config = dict(
    norm_eps=1e-05,
    positions='learned+rope',
    bias='all',
    parallel_block=False,
    init_std_o=0.00553,
    lr=0.0111,
    decay_fraction=0.782,
    doc_mask=True,
)
Each number is 500 + 50 x the weight over the matrix's rms, rounded and kept within 0 to 999. Layers, rows and columns count from 0. Numbers have three digits each.

# v: layer 5 attention value, 64x64, rms 0.215, rows 35-63, columns 0-63
# o: layer 5 attention output (transposed), 64x64, rms 0.191, rows 35-63, columns 0-63
# up: layer 5 MLP up, 192x64, rms 0.24, rows 0-70, columns 0-63
# down: layer 5 MLP down (transposed), 192x64, rms 0.208, rows 0-70, columns 0-63
v35:523578542474596564680505559523376448541354499481465576496525536358533520495506469551476532515591537572533509572446439554561488504460477476424481434591500533443368505622541533546507399473561430
o35:541462476427552684536503493538569513512554505528545550444438510516539481505477511511423508526475507676562474499466423490503570517550353455474507413485492464444405505537484598372484588562477531
v36:543540445414573440465392522508481527472557580555444512523546507564544586468570529572478536613548514565417541522488528487596455503463555487499516604515411453514442376503540557504490463375528531
o36:436474395493603587524551454523329518457495506527595447503450570551494508586611490443430571432607402573488489463494517581525483568543455504494484492498577462451534378465487579564508505402427529
v37:626559492558501519458459437490512474477508530487630417489420415445527539531550518463502366550588501561418549563520471467481468513520509508478528527466489598568406525535561478572410572539487467
o37:507518426517528534408431489522561533472528493434496507440417456567478573497492570487584517506529585622425462444461526484463560505526635505478511496536496496456472561501554452515478451585451582
v38:444463550520520567488518542583459485539371492486472613509488500551503569547469504485446552587463471461488471506504496447528509560415399517542461429510561584506472570491589501481456454489517480
o38:485532497552411525417462530500503482495510506490530542503519570467618547535398450517531461430459455525601508503482378495494542549414398508521527497496513536489448537491461589386413446485589516
v39:507507535413415458520580376575493493471490544437497392500469638403500543547498612602524483500324545587436428468424563497533498444342471458423442488490430502544488605501533518541488631528502473
o39:610531479548446463502424440498553606478527511500517458501409563509435484618546555509505489519502520531394495493447498510661494477517350494539419621367381498657455526465459491529406489535522593
v40:401517438592458455539494448423376480454475511598549474514474445495395548549469554523429496513497531537487672507519475457538498434492478309576525449526437488540515400668337600640506552477487576
o40:511453515490561411550465524472408461525512479379579654487431499470494542410500507533428505597518602483440453604526448553386525434636465458492550382528423486631543438469558537590464445454349502
v41:510485541497457505565529394499595506441456480528513462551545496432512485543506515485547561461537531459499525507396451513496436538420465429474492515429534477535500540506481484592510456515421488
o41:583500537484417554596453510430527553505590470492510558526419504555538448516380490553508519514505571487486472495497494516569449599488499518554441458468428483482512439564464487441466438506491464
v42:507452597487508453477478493482480520521538380602487504529515493444473525522497471356476492436486459431530522480488495585490379437426549529425573387492554523520546574627408524515508530456417422
o42:498421565429493487597419476409548481489496525528467572446474515482465510449418531480635510575492629440436476454533482456509454493486442484506583493522559480500523543465478510548518561557538443
v43:532440438462463569545476585524532502493563515485451537575533471553508486534527422498485521507510458511498401516503487480553510594482486570468520568497411552463535406488549479569479482578515616
o43:436527530503499547435550519483532452474533500505413484519497508489518395492531440480455566401557394504480519454531547473539513483489509459562477523527565499443496509549470583537491465408455504
v44:454549523518474358564431473571432561492387460551432450570556605511502544487600567493431489555503543477455488612572527477545491476515473584575482548520483494483444514419523473469510440459481516
o44:522531477477486446447455460603426478359435514492541430534515537427457631506534514447438466512533393529481428401565449520565462545450368582481494460578389503477483505533511562493522539424506540
v45:544548517409551435479441515455520543439492585455461558487492494531529493470504442599456509555470490569486483530418450594602579539435563493467473511479556443423523486513442613553551499474520483
o45:577420485392494547508571477480489511570495523476475464478468559507553442490538493531418546467516416537514470485506491488438458532547394488571488547394497495467461469558518537594573575452521603
v46:529466501527463486384522436536505469528479420485456383506461560456541530441467532563567520492452561475453474508543459485436486571373552477568437517509477539526557543482412548510448519509370465
o46:478504475515445556551397518496385516509549497552418555476542507455513542592550471491502539521516496569410514507512470437571486553490495579528440574513448454592557494522465464505433470533522512
v47:582428496507462497491428476483497510530463641571451479476522531528650552465435581493396463333446434451483651454572593403494572472538486572495469516461485480449444583429545474469600420468510446
o47:545617481557488419510379449632515492507535508526581406342525526485465514530517525520479432525582488444499574428535465570469535501487596524548398427498545493436545584447445498523562509474568487
v48:576550406463495470514461467507546429452519542538505449487474544482481497519506424482481532535536552597392559540497511522402407625443576542366521567535490553482518446483443495485494533556453442
o48:493432383486462585508518597496500473517537582506387501447534460543464471550547485467433491468506482590409469483498514471548458548487559471495507413510574522513497437482476476526466423532422477
v49:589522481428590445539464513525479477431486653529481526488445582423560498426474486530569596419529546472464457558535414531526548552548543439434420402592460500418607491525500500489561451497562484
o49:539583404371526551566557488520482498618561498529387446534494459420449352469528498470390520461579527558470540504511446591445460498587459514512443463472509558444504540448533449516503625466544475
v50:633475522493599438510296406390484526451428480628504375482597461521516553509531513365396366518565518504524571514508419474520496547514467571540565558449450556479458446524445442523484500444381444
o50:414422520429538482654398518489534538425506478413559489360518429531472590566474522520619421466562474574413452348548503550484426589563508518492458446553536463386491392590553570578552507364479508
v51:521629493457407556582491535451480479468507466451551532501446581558514564494442496512502571529428424574402518525500368511424372428528541438527540501511559432616432586534524464498646475492409456
o51:568483499539376526608535439490459510373590522472526455500389404501454544386614524472479538521454529592467554597453461536529513544450499504547575438427439478493479540393534577418582458627490513
v52:548452452519548494604478448542507479430420567558494579558515476475532469466485541524469564431440569414538662555575491502458608588543475403556464442458384524569517507472572546584575514492537389
o52:490624405480511483542497545523502468565546506532565509444539568421522451475468478489477414517490571484494529474521454588427420537607492587545336385468468472463495407533478508528392460522442535
v53:482519458412442425552465499470660503462545505484403492422555584535506438529506467458462547563434350564449514483532527585516531481416531571447489545489447504609534520453458420501523527501444457
o53:511504544402472456544538480537580548424497573588480477541449517558513444587593506455466473515450386503499526516529597534506454585466502500573569550447517470588479503480434542562554396417496537
v54:557504516460446522531542681431437481480486530502541547476501487458630574482563498511439433614554591448551453461456510485559511334415519498491524579454572431474388487463539505518486541473565561
o54:505428478471649575359552455557499622471516467455573462474444527497531628494502450495496518563525448462503497533491551504556537446445514425499437553396565401469491590548637513370510563540431517
v55:422496538480521596481464481425487474474407521424552612476580531491523587543368459404457496461484313464503624577483489484510562490454487433488494426533466429562401520466643539479558499523402434
o55:543611485588472412472369482562538455462610498503533483445440506577502479448508465575478475518439475464588563474402462604420520623476490527572503476450544402449368440487489627518571486574480403
v56:549538434583518574410575565532542506540501451539563480536496480547384572508440496529532585437485448561532559555542417439451289631508545473572439582681494488461453463503523502439514512524484524
o56:486537418609418522596518401486568425451542470526448532533530432498450566445575436526465504436534463601580434576476412343514534559508556531500516440591464581513534362430542501447465460576421390
v57:562508505521521496517491523520511491483489470578446379535454449519577541404463571511496509548571587511514487489602461476494443542529582507607573564468615466493474471483465465328521485445494528
o57:488473492475534524570557507521390507458554526488513491485593513389460632512565619446533528475499526538495449496471538540474482553446562502444446504550525519495644452546595391385535546435525462
v58:464426444471476481532501454500566474441575515462598486448539476593512423482466465438575562544538468499459563476524484589528541523504537470455495582444571496499490463510530530384572566553574619
o58:536534545454497490442661464439480491483542546498474522631557535532501468495541484532466468462500509441504531479459591537402439523508526497498515466509640452493535460507509460480569384482479511
v59:536471507485512535562482585382524510430647501582560478461489437430480608490576443518502406531532400443607548432518441439531418451507561544526557537497507469463477530461551542461541566495491490
o59:464482522469653513541559494540599554420477488385528445413506424571413606450501457466546494437504527416510508551451542444457550439468632507566504468417566461485501534475487522511525566500519433
v60:449555464486435508573567543533530533468569466528480501503500550612470434430409505447422568523514396477513497511601462496453488431514463538472388554566540418587562535428507465379571458582515516
o60:521559501535425426502636513558580394420488565567551517627511408513410501450496414494499472519467480527481477556466488532480524510425556552514531486437567456497548621477478460442549446388545460
v61:566512517422598539532536568498455502478405601497495459519486442478569603526522502520447521430403534415545572462517485468541478438492557396493465536397579395487492545474501527461567409510592544
o61:621502413525591543492529355549515446512584459447557443460490515425507501516488552500495476524488564433591489568481407563527540457532572532579359478502562479481494521507511527416504575474511514
v62:542450447501461494434501506416500569575573542555415484429513546532470541481524598631532492466434488530458574549489555459540510407474540550484545541540534452539528455451463509584493634418434474
o62:469458420536493445557379456553431576491464498437537374432528505523451479509576418521454530526488488446414501534441556471499497421499516453541549578489495502574565454437528512608504500463503469
v63:491414538491455549512435428491525463412415494461534505504572487592658494477499591357436481619527565516463587508513525572431512509483447537474475626438576547501616521583571451399470501452375459
o63:439566583376413461519522569525517524524577507451602494522502536469629603567469528450601429527512556510375556406479486481505477603435500507439475416440497400448484469527475441483609386432399529
up0:471487444517523528533465507516482607462511515477518476458506498468479564528518494483519528470551484519492463478527505491508530548492588502505444493528522466486505442530520503523486508460486491
down0:521516577485526448509566524465526433485526515482465483573539508517499472468491528486498497531450513483593484508463509525524508485546458459508515492501424517569421546520480486472500480543515538
up1:472477595524455504465563492514441489366529475513458444504481445427499479525457551471504463512514482499523445505495485657494489445469433466495521522528536548509552464499487558545456502466525454
down1:549494448514482564483424548507382542429576515465450474503487482476451573524425495534444524493530404500529520506493535519453550495535415501521501498511519561547579617528471496557481404496524465
up2:531495559512523490489388448534472421515532403516443517585483485541558532605532553583564558509448452489415515574457491478410501473551495489516426515474605489468502514507450605453518495469459438
down2:419536508573551464566548442505454481532578564546406451560482462499513551515456437484406475488501573476516472543455497514457510488464496544387494491522556483504473509610506497532551452616569549
up3:548501553608501410565538509519546496370513463474422507565528478581606512508518541488493505389559579547491477524611572441468433515553454513597472321466456486432494599564573444521401494420631593
down3:556430535653545445499463553585498560527574493507549574518487575506511445425455494426426547455499461557434556501375531528473436476468507360469533488544460540391544449518559491459445487398502513
up4:459509491562434485503606547507450543544490582558545466477405546461561519487524398438553525436459554515543450505501584422486556489610473493489513496538388469452498440596552513523475512470544444
down4:409547519537550547449487568469543457464554496470600459515503529413524455508581453499539492504464531628505555618465475442482533568441506449540462491496515537475510542394501479450522464418425498
up5:514556529558497528540540497465493487526477495483486441469458458424564472452478492567526511482481550457509477511453519464516532413493534517506474446467443389486531566514532447603442562424488492
down5:497467432507496481419505516485496470427487523495444540493458523491556512548586440555545474488499501473495492541496525495510465474533446496516522451549541571507514441564522507546514511531399536
up6:467475460497479494534446471463459464496533536519509509469500560526528506542496545469491490587507608460416490520474549517495489450540584497429468491452485484521519527495471466524501491492506460
down6:496435571467529498498554523417536509485516528487500505537498506534501494440464512468517461480486535464548500514549469490480496514492507509533531481580519533467515504485549535557514524498502500
up7:545618445541495452512560463485496452414395498366514460460505444501541567533480438464556518584471569547440567498543576516439493406504486609494529583450484519409438364566468582513372575573569500
down7:487510318543525463569491540479460444461482488467509548474369551521562536517453502520535594543473464305513465474536623620474452510432518495434597489517454646427472457623453514452461510540440604
up8:488478457471599496459452539488531399527399530561448529523554501534462499537484484502416527513357476559497518485532399591513498437551508567453449567464547532511475496475477420467472515500531439
down8:576470545524481537463534432509470543500492546496423470498504446438496474456517510440472495612462504531464575410612465498474485404494571478405433454550561527511460506546482493538473462474452533
up9:478533504611464527413533490521559597508477466444544399563464523583514513478488514520379644588499439549443570503550493458507464484673582452446467560577482497425495545514440556406507479491502313
down9:504525501549502508515527461500563427492455494599488454562536457538510554472463463525392458535545527475425378415460565472498448553579511371354404413440495550482530550466446540460486527536521581
up10:547495413483497455545539549462491558467406482434506539625475434547610480494492544441538510445465548540455480548550531522531531499509535488685528476484494497415505510498484560514490547416544569
down10:529489502532572552519596453540585564397514485467483466409530569500568455504486480444460494571444546443543512386575518530516519495509495444482604550556444463562521529476416495498511482459513415
up11:624454415601431490430504469519477421507487439412474495575550417585474516561405501493542539563496540511458608441623501506466579517564468622441545525500598379467385507528519468511522606477508570
down11:366535489538549477491456436433567516499583516601413386560603551464541571644623448505552458463598638516543424487430353535452498514516445445555506493509475374545556533519638492494538495558566546
up12:565473589494519556371492567338459488458463595471534568570426494517533520517535435581488468555503564520487440469501530435442429476505532439461552495609493524513552490421406470442596512462545450
down12:352583450489546518554491581583538493409436466511552514556359468537513489515594538522579510489540523462469504544440448437497502425537454564477511520418536523503533416517500543504533490489514450
up13:463500471467545507463592490514491468486537495459531472526499520488511534490542481463452504550528518476507524541512542541427545465507614479499530409477516478419529501468565442501522505463473419
down13:532514600503494499514474483452540497494473459457457551541479496510470485513490550524536435450506500519536512481528444513518505480509566527520456516482447539495441512465491515520524522518489556
up14:544535474562560507520507431505430454483468542499542476542454521530562427542523494513568627549383476548479524398497532486514531456518558536460520461456387579409460472500542566425509471425502470
down14:552489482429445574485426478540420561522603444555585515480640462424562436556463528524466535529433438486516411481501496438488538548482582510479590560494536507511423535578530490538561509476514499
up15:492483495526458503538502540556459507428500512488469466525520526507351560524460375509483539561502506535441460596526491487401422539492474588517488613587558458549410493655460506541517518538427557
down15:625510470484461472465465431571362484621563488494512586334627532478532465458619401546495492440426450649515598424501532533496472447470464494515540585481469623473521533573592522496582381509558553
up16:511460567536451524389480403433385535495525530502420434609477465485529472587546515527553463428550537468446490486525663535402415464490525545501521394472543573433398536504452596446511587439448533
down16:480449526532454552507405475438483396537520594486668465586517487521522333514517437479428509409476519525573436410468514440626473472480534470422495467567482483522607569463420574491470492402412450
up17:464560518492444577438407596446508485494466528463457537526392486477474484542538514531488590527492528436473410519406540531447572495525685412596534504514523447527491547466457593432469513357520514
down17:495539595570527494473542481533502485347606523534512515456445488499494444406512488476438511494615550495517500460431570472535479488550428514434427626573468493490595516486445534520435515539497456
up18:511497480510483542554548473485505521472570518484536536482441505519497527513557507515458512533539543535467498567504556532504515536494566522536479463493511466531507470454503493563532452484437475
down18:522504554510566510485494517495519502516444479476449478568589476491440443555453531520547464470473480471533500511535468533517521448569484493525529508496463538506469525503505488470482575506535530
up19:505489476560471549508503457472509538521490478488521563483400512466498527461533447543494516522490513533525481604558460503471548477514427435474532473475445549531449515497520534395490574532520529
down19:539459521489512470500514569498453508489461478435447518512599471488418489458456554489520471505504473502448510506465508480564456530496553530479387497496516519543486498504472519538513531529523557
up20:483541445540504494490479561463518519406528417509519537551436496492439522513464519490468454565542514475450597571494553549441582533525499521437518460593544624423484487436483518393522630472483555
down20:396542534491399506426424492515396489467539586416504523526543569512513433447518467540486429432507542485588427521472457477519507505578490502495570546563461535500482526603589483497501518531468490
up21:501396517563539464416487502507440495366451489405459454534485557547468507455475388436464529470528484513486465581489484462441432344549503527492460546344470538541479459535614571531513447556445484
down21:546613413562473491510444585529447494457484537538421526491426450537517488513485423472516434564554537443528531460548561526438524465450446512430417493483501591505434582591460515505509528547489469
up22:525572493580440462498540466544501506470532526582554465520495508457495528524520466518463495557480464484510520518535448517518527554473520554552516498494486499532497533497502488502535508455560467
down22:527485615463510517553547511460516500451483488468440512527476459479482469540467535468548494507512507521534496472539447513519480440531524500527482477472432522470468487541532501510517542493436552
up23:556475518532409481430450542447499419516471569545519491560512570563517450517503492537502471511509512513507537580554553546445547452529543502564500552434498468552490437468612450472490486577503498
down23:478445539535484555552504513471448485517506573495487462456552408520524659458497525481519539501464502468453481489514360549462502521454430592515467440492544565461525522447530493603574587493508560
up24:449547468578469547410495494445477471470466467581531553487457504497465531498549596493545412510535606558494576554496549534542438401498480442525531498502593543502536483520400556538506566467447503
down24:468509380544525480425481545518482554534497473501425486496517522503533462460536518433439475484502469543456500518480470501565516545434415491518502486560595517565525424469571525544539465509527483
up25:517445540537469459503505432490570554526453593499567534484492522427565473473520447479518452471463492604502466505479523383493507433538479480507477515531520503407520476496507433474497442488428557
down25:524486531507524501511452510460473473490554472484505524553512511482496522533474536452442575502500473531517469533531580576528538530503605511511532493467415549458472483542423485442522527489585467
up26:532483548507448559489474457552488450509519418516541506529435520554496482429472409440491515465573541501434425521535456520497627519483517407459614535461457567424559497575405477486471456399513560
down26:479481510526440545449452414502489467582504591562478530554518481523618585559504533500539505522524423482418463571484411503572441511492555517481517558466539429530517371484533491442625550528476442
up27:486521509512432517574495533451435457480460522498510581505464539498499601491477489477523532510513515546481502487515504482507511508505442518479511500557428488491554462510528479539471478495485519
down27:556463568491578440484480454509554507488509480416472487493531486543480496525490527512504445511406545512543510475531454553487500470540527485525482501513478497540409507533477481483590534511519506
up28:504483417480530429491623478521490536442407454512498447550373571549489442550440462523521496488506536599508559516649495553427589557541537477563497426532472498603545507568536487537480567609479490
down28:558497407490514422608491445630528542568491651512416490533575495547476538488467480527468511556683433518541453469546511485395415449420536408508578518390413433421491556563542429468434494559480573
up29:431372533387556580479511437450462428480499427469589483694445569469505538534541560541546482374508476560505522499596603607466541399489576539516549487557453448508501506482497562524476432499612502
down29:444495552580564475548495554558551524532548503482578507497440501427519437481423542521471447467429482535457491583579505615625420476431572498484557535445450629556464396467438597483468462477552402
up30:537487531413489609380495540379429519467444545476551535521626565520415512560360508604404555479445634574472493580403572491454471454428597490555471500517381593515569523613555531401484470499498503
down30:428458357368500533442531526585503380470408549631607582420424420530510405452484514570555530531516468511586472471470617444457520512578476491526507493568488536537458557557442546549481426502443515
up31:495412531469534581443472530432509529480495494546517517551454454534451507614518492421499461485557588579586405529493585444452454392639495519604558598497398397408555570528586505548444585500597492
down31:508484396593488479570581425466540596505430598492448400505510506590523479407451475513527528537507573514415484456517551424536392409531355617595565451563469489436482532558569458611492470528454585
up32:445561507508500560448593549448441436467545463479517566548468459465530454546592428515551492447469459489492498464620490537479557527568497562358472481549552469559500423546476489567519522510534460
down32:486503476466439499477418514586415449525387489419480503451486531493486568363527485560474417497551544539457558551464607405550423520436487528450409513484536531544485521509539519516506540606515594
up33:461458510510509532464486583490487479509502447415467483487433483577492514468370377431508569484525464539545522542523547499494452485460548467516456520492498467441486482554480545469558574560569430
down33:430547513469528518485465483561504523480504469415511502502494518490493432464488555484486543453534562493489552514493566513587399504493497526495539457464451490545488427498552485514502482496498561
up34:463428517492492509430397554529438388452484512430579545505550622561446425592544553483578632523440483573515446507566438527491411461614592451558552549461505573542481485516467373447541458423547398
down34:511577496576537457554502595570496434432537528533474424542449534533535463421605489498543485511515534559499573403462568504422416493427369463369429613480504499372525532603515519530425502506432522
up35:476514481467523539458469405439447568383554572448475557550478624457511494539499352401601518540480543453513578620545493581372441552516569428389531480522539545564442412452375503551508430546604559
down35:435554477596578558503624442423506451492467534469377499463428471541517486505562537590418395509533387437402487515415415583552509558491506543498556547550566433606596591496562623488560533492375373
up36:474505506537481452541542424512529483431530492517565545501467497463482458530459533512506514525485498458542616494465575572473540434443472482486516448483529533508552336576542455438507547493552517
down36:577498496515475479396573529556447500517458467522542507406534468513511546455453533545523479523510456542470525648449537405457516579546518537480449504515551496503451568468498454593569561468517515
up37:404415566444520582486514504491443575484555495472504579533447571451572491535518519470469443520450502479472541480500522534465476528525457504472543498468550445547479427524524461505490504442568548
down37:505458534438510428444476500447544555438493426453491482491503493486527445480443494515464479592488498516520551440507470482516528484561525491567483454530483561546470601501517496605486453474514524
up38:537468529446511482484484449476527488521447535543488476558455494459470405455475480506452500590530532482449579506512530494457464496502477480527583522476512457515484549437498513480509570498527452
down38:521465542518460511523498500417506521457470511447409524535507482492460482535481495534536492376554519477508482544526520502457494443542474524533471475465461530512476483555511499476460513482480541
up39:483497463397567544455449509366449500482496432527524556562514625503527453516470334515639566486440626625470528460469478470591548406560483431512489470565547576470523467538403455438554500467611544
down39:552514389480541576522446489470499481475507402494501465576523535545378479524504531563574428483624495483400468435542584508398561404488419397509462487462518602554536582552510561460497385507580422
up40:482500480563469466460518570486480561550571484532507564456424497464436521550512516548564600490472485466539450468527598495522501445501503525490522414510485508459515528433476547463479519446566509
down40:514515465521500509502488464553474386602571491533576455459618480466562432429511438450424558522497530535538471519449543465512496596387512429511516493595492483572493528432522478519508486503480599
up41:421521495495501492493547484531588425443452404502600497565381598496399487576527532453545462510466496596555545566466530492501473485581531495519507542572529548515568473539461531572475545521429426
down41:455458504518591446412534528398569446528498496522558442495435564527616531445666434442438503454499597458484373428488473437555499536520541546467446482665408439426512507475497507440581527561544526
up42:515436469491485526451442508507535559482495507516479458456439518594484514547514495490445512503515487506459511452491557549514490522495522469551509508461592466451483543495453489552571477488529544
down42:514519584498488524511472479450480500463477489431492539553529469497459458514532538530556477480496524489542448547551481455508467476511539501510447457495447512519517437507534505476434481475495546
up43:551493475594524577468491539481523420533488443501489508512479534428529613556497530516482474551483497558553456504582542501394589484512537450565442541498503422507455424487546435519513500494531511
down43:594444478503467548466496513471439526615504571412540510466594483529531506374503535517453499445465470500509545501418396485478459542361523545575569489464583455479542457456495458564508511478531535
up44:488470568527522522540425514471359592460532508486532500534414566436580440506503462526486593505538544469470438457569527600452432471419623485568436540634523610541497486543457469414517449509475483
down44:423525446582441517444492492436404538526474400528429511479521422481569532514572582535551522499505452514559472537382546471484457496614477519450432562477598519479533512441538464673564521552557372
up45:420534507522524546498494437476459497531477497494428488466503499445480522522560460519497542523517512465434463596494537458472504442563558615475451552489504515533501470535487529482406468481507445
down45:554557548479569493495472612546483544470544509557532506591503511494436540561514586440496530546424491493529416444370488504453492510567504487545540485382481492544493513514478492453599513597462486
up46:533475368519456521465381433504549520484477577490484559555480577522491468437483575512562475525581626405522473557652606503503508506534570625537479498567585465475438499503537505432496453481462471
down46:420481417416539430481512631580541539483560467577523476498406403462564469517629461459602598466468452518516586514561495528573560500516444443575448543509505550520450511545568470478486493509472474
up47:437552491539509500425512539523531483478548492519524469545505494561537561525442506485496451467510469516511506442509538513513509506472584513517468471482560425412487518533489475487514449468479459
down47:564466544489537521513496495468514498493466502439464551499489463531488457487472555479579492504467518502514485547537488480537468472521457494564493528508464545505470505515487498530486532498479518
up48:566493515539582428445578577493432491436414561466571609504532555523407416521525476472548515442495497413450454507515493567446477566450602468494506478513479554435473496553593407572512521450533411
down48:499511441560508549490502539459518562473456521486479457613576489488446408486404602395459603529453497499582448531488467518554464502526531547389572465445509460517484464484436583508450481459497463
up49:519447527495463535478611511447521470459454551553572590450459494574491511439444510377508503499604485454472452495531434529463546392533516492474551502491467600475494468459440462486407469526448602
down49:414453563497537522512602439388593498584479521518626467402557505489576503567614474552550485547438447533575487441541423436537477508533494472532491493480536438528583524435511458447509459468386446
up50:580512516492487610497523528485441572474656480498505529468427485475427487420370280473597465481475474534527479561667523468449507550500620464499568620570398430494504432610504480611518583385704556
down50:386586366518486651456582524383439567532436583571568371497577555486514493281647468541424363505595516549549392393471509428540531627416496537573406438507521467592533618358520497574526574540422459
up51:421537464465507513477473462400371525534450489518478501567447501474510571474439540401541482526545510611523541530469589508449582531575458580438503439435456487484494431536367495442559499531519436
down51:420528478509597462514513497458518469379486481531543455459455522570517503523437494510487465544461488448553512555414511592492498531540461468548507538511537522496593553478443507476371496492537484
up52:570545550497585515490430541527473516455477505517506508545453431487501510476525525497583465368544573498556449488506439502531457448592528567459526491511516541473478527530506494520514484513500531
down52:557492402412511514505511480463496494604527478566454545463483524495542540493461538478503490505483437484442491540458573593498494539449508408512500459643483530549470501460496480482420512514498556
up53:461494471458455570525493504392494478508534483547494517475488523479560459580545486550471479560532515548424550536474524488492549494519525523443490521446487548424495418533516427516528475550467480
down53:548504507513509439494504520584451477527510552432524468534571426524484521489506469501560521483456501459509489529538463527538506519498461494593553543445492525500458550446516524549523524476530514
up54:489522506493474494514498440550484540506527433447360499522545483492566538501566537524575484465458470527499480520466420564511518476490524471559484488491455492486466487477507498553572549506493551
down54:478499530525520531497526527483551474530493551569521526496473494494464494556503489496444577534465488543433499533502510512569488482448515506487498480581519486373493450434497479550520531468463488
up55:471469500489533477520400522407474420510510422582442513459399526519431440557504523524583528491581538505549529593510579466528489474478514546469503487495521494461507533556474555466514441483504500
down55:565510479535424462496503501405490532526491551452411520508480504556480518493438543434494431491478471503528519535456447550512450526446501465555512514484509448455608437485552432512529581474477549
up56:633399556516513435432542506523527600497412496618441570543470458541551523592375523426493489630476447495371459562469528492390488441555470457632537452483461509410546575564524548521409479606513537
down56:548432522480491485526415534417466469520421451460506499592598511440487478569473500576462481629505479513618505508542570552443584498484522415440489542564480451473489571471364478547493429512446542
up57:545471456527439527495447467475521503454506484491366514480496543603538473471477522440511482569386536491529514472589565468453491513418582449539461353486610423449456419523527517538510482534571488
down57:489421564452559533559529490473462494443465550561561450504502607535500462562483482523482491600480565553604602421556539467441579508478515558466436484540447525490515526505462485467523477560485557
up58:422533580563476489462514469570583437377496542509506551503521587410422499539477481521494558436375433595484523547537507509459476459539450451481626528423495508503531586513466497552425471436506477
down58:551558423547513518397483546526438494433448558476408520490470476510473403486512525543594506545590396550512525463547557483493485494460502471486488475506550536543500566501482596516425482476453501
up59:387512527468510474445527516459538579450453536464475621573474625438524502478499503556523513550537602481546501512475431471574513459584548660352586519432485526510449467565544475596523496570530576
down59:489555406511550420516546508446500452472401527487489503533495560493525482491313448383583425587502535494523462592437612512427462415504446516475510528522476510443526496602413656601482376517523567
up60:526445480461454571449548499364436474456536454482564450535534435518459426598402549424515591541462491455409547545508505477505460515501474530506527367481461490533430483452561597539469508455582424
down60:530498527513475558472480488480490435541509454535555567483551543434494530489522533541518546524444364518523481421476463464533601605518537521571527493567528465532526528325526414606462550463528432
up61:532455438543448587454488522503521513520589509543453509503506578517461487551446444446511552505535506482488518479500498549499505458494503580490537557486563544463502544493529472477459490535534517
down61:506474424454572477557505554551529458460490479546507501512503554499475537436497510518496388500527519475503495469426501526424474546516497518484506466509451489509558550458528495535519492527518529
up62:527539495516486548478447529560542525465462538517502503521508476446453477500494488506524547472493498490541522552508513493522476474496472519552498485458567494479482532497417538484493607502568487
down62:525546538473548484474477504571559579497475500529515524536549492531490456538550549485619527565498523603561490481474482494458497474537472494506530527463509533493478517460524488471506483548508514
up63:473441523451464528443489454518531503443543373530505406554494526554535486470559556410539589526448447548477476532517514569485572513536482476632424501468509556600456431558546549558547558544596367
down63:495478507534521512498566561480635582526457543465526375465517475486591523401543482515566543593422473547527578498445502522567493520592453483537396545538476569486489602521514415459495455436463455
up64:497526488460515606401599444356488448532525520431517504558450525525497527541499366522573567531548566503505421547462613510419456469524444512565510463558536466470496514552487529529479473384586473
down64:489717453446560574541564526569557544568526441442453480416414483480534534543521480518460510491476495468471558484468448484453525525477542480519632492535437485548501436526484490521460471497575608
up65:541516466570476461497472555489499560502561550559426520557500504462506458492468523478524537463525586609503487513581548531469531461567464535413515515505472561489480507505473440466396554450511509
down65:452550501515539521469484507454493360546486434479483543492486449507416372456524522477455562450500547472489453472519539422551493579475524492430495529455488456603485465545570662520516559449530469
up66:496508481561418492485467508464574513471534484518485557499444458563494529490455479498533472495440501571489471499491497477498556535467483497508532479481500460496472483505500481477491436543482468
down66:517555547442572494520496518475526517521474493390482492601609525492464479489506538488516451497529516464530481495481494487424466468563491488482477504494496513557531529493500486501519543497446588
up67:515471442493519485472494466473418547531508505482568499502470570494501481521484481498405515537514502445484515518494495554529548448547475478495457493431451470514484475499515459548437518468481541
down67:464503575479490479540524488459592470420435513501429540502579477491461481517519539511550448462513466485572454482508511429482473532549576527523476490486504514548464526491501512506543506505512482
up68:511488499502466447433545411514553427428417540459520596473481473467397474419459466506585427519511626517460473548525540529537448417409555651537552495563414493476456600510505457572470433459547598
down68:597532568491423509575506461488457466555501480402455544463556532563424512404446493530488460463597508519472552471591569577579447507420539433434545478496493513539543553559453613422430431447525471
up69:594542539545555447564522550530577548488599462535498495523444546523443442431496478471630473428508496519496471513490510521551468513570541531473522451385432513430492440492531440551413577448537530
down69:522463495615493417534569580565561562465530481544437404468556560384539465420550470466471511500561458516499562462504406483550551589405454384503500465467592424501568530415554511594445534545425542
up70:449495462578495510456495496512476532480502618476517545483548499566500567552496492509534510548552530521443543513474544490546545471455474503476456558454468489458447491510528530513456520473523539
down70:489532503465492490500490507571534425548576522448513465471512417524583462491526566512438529474532504514511479502466469446459518444480444478544588483595513568541569447414516503548547499497483496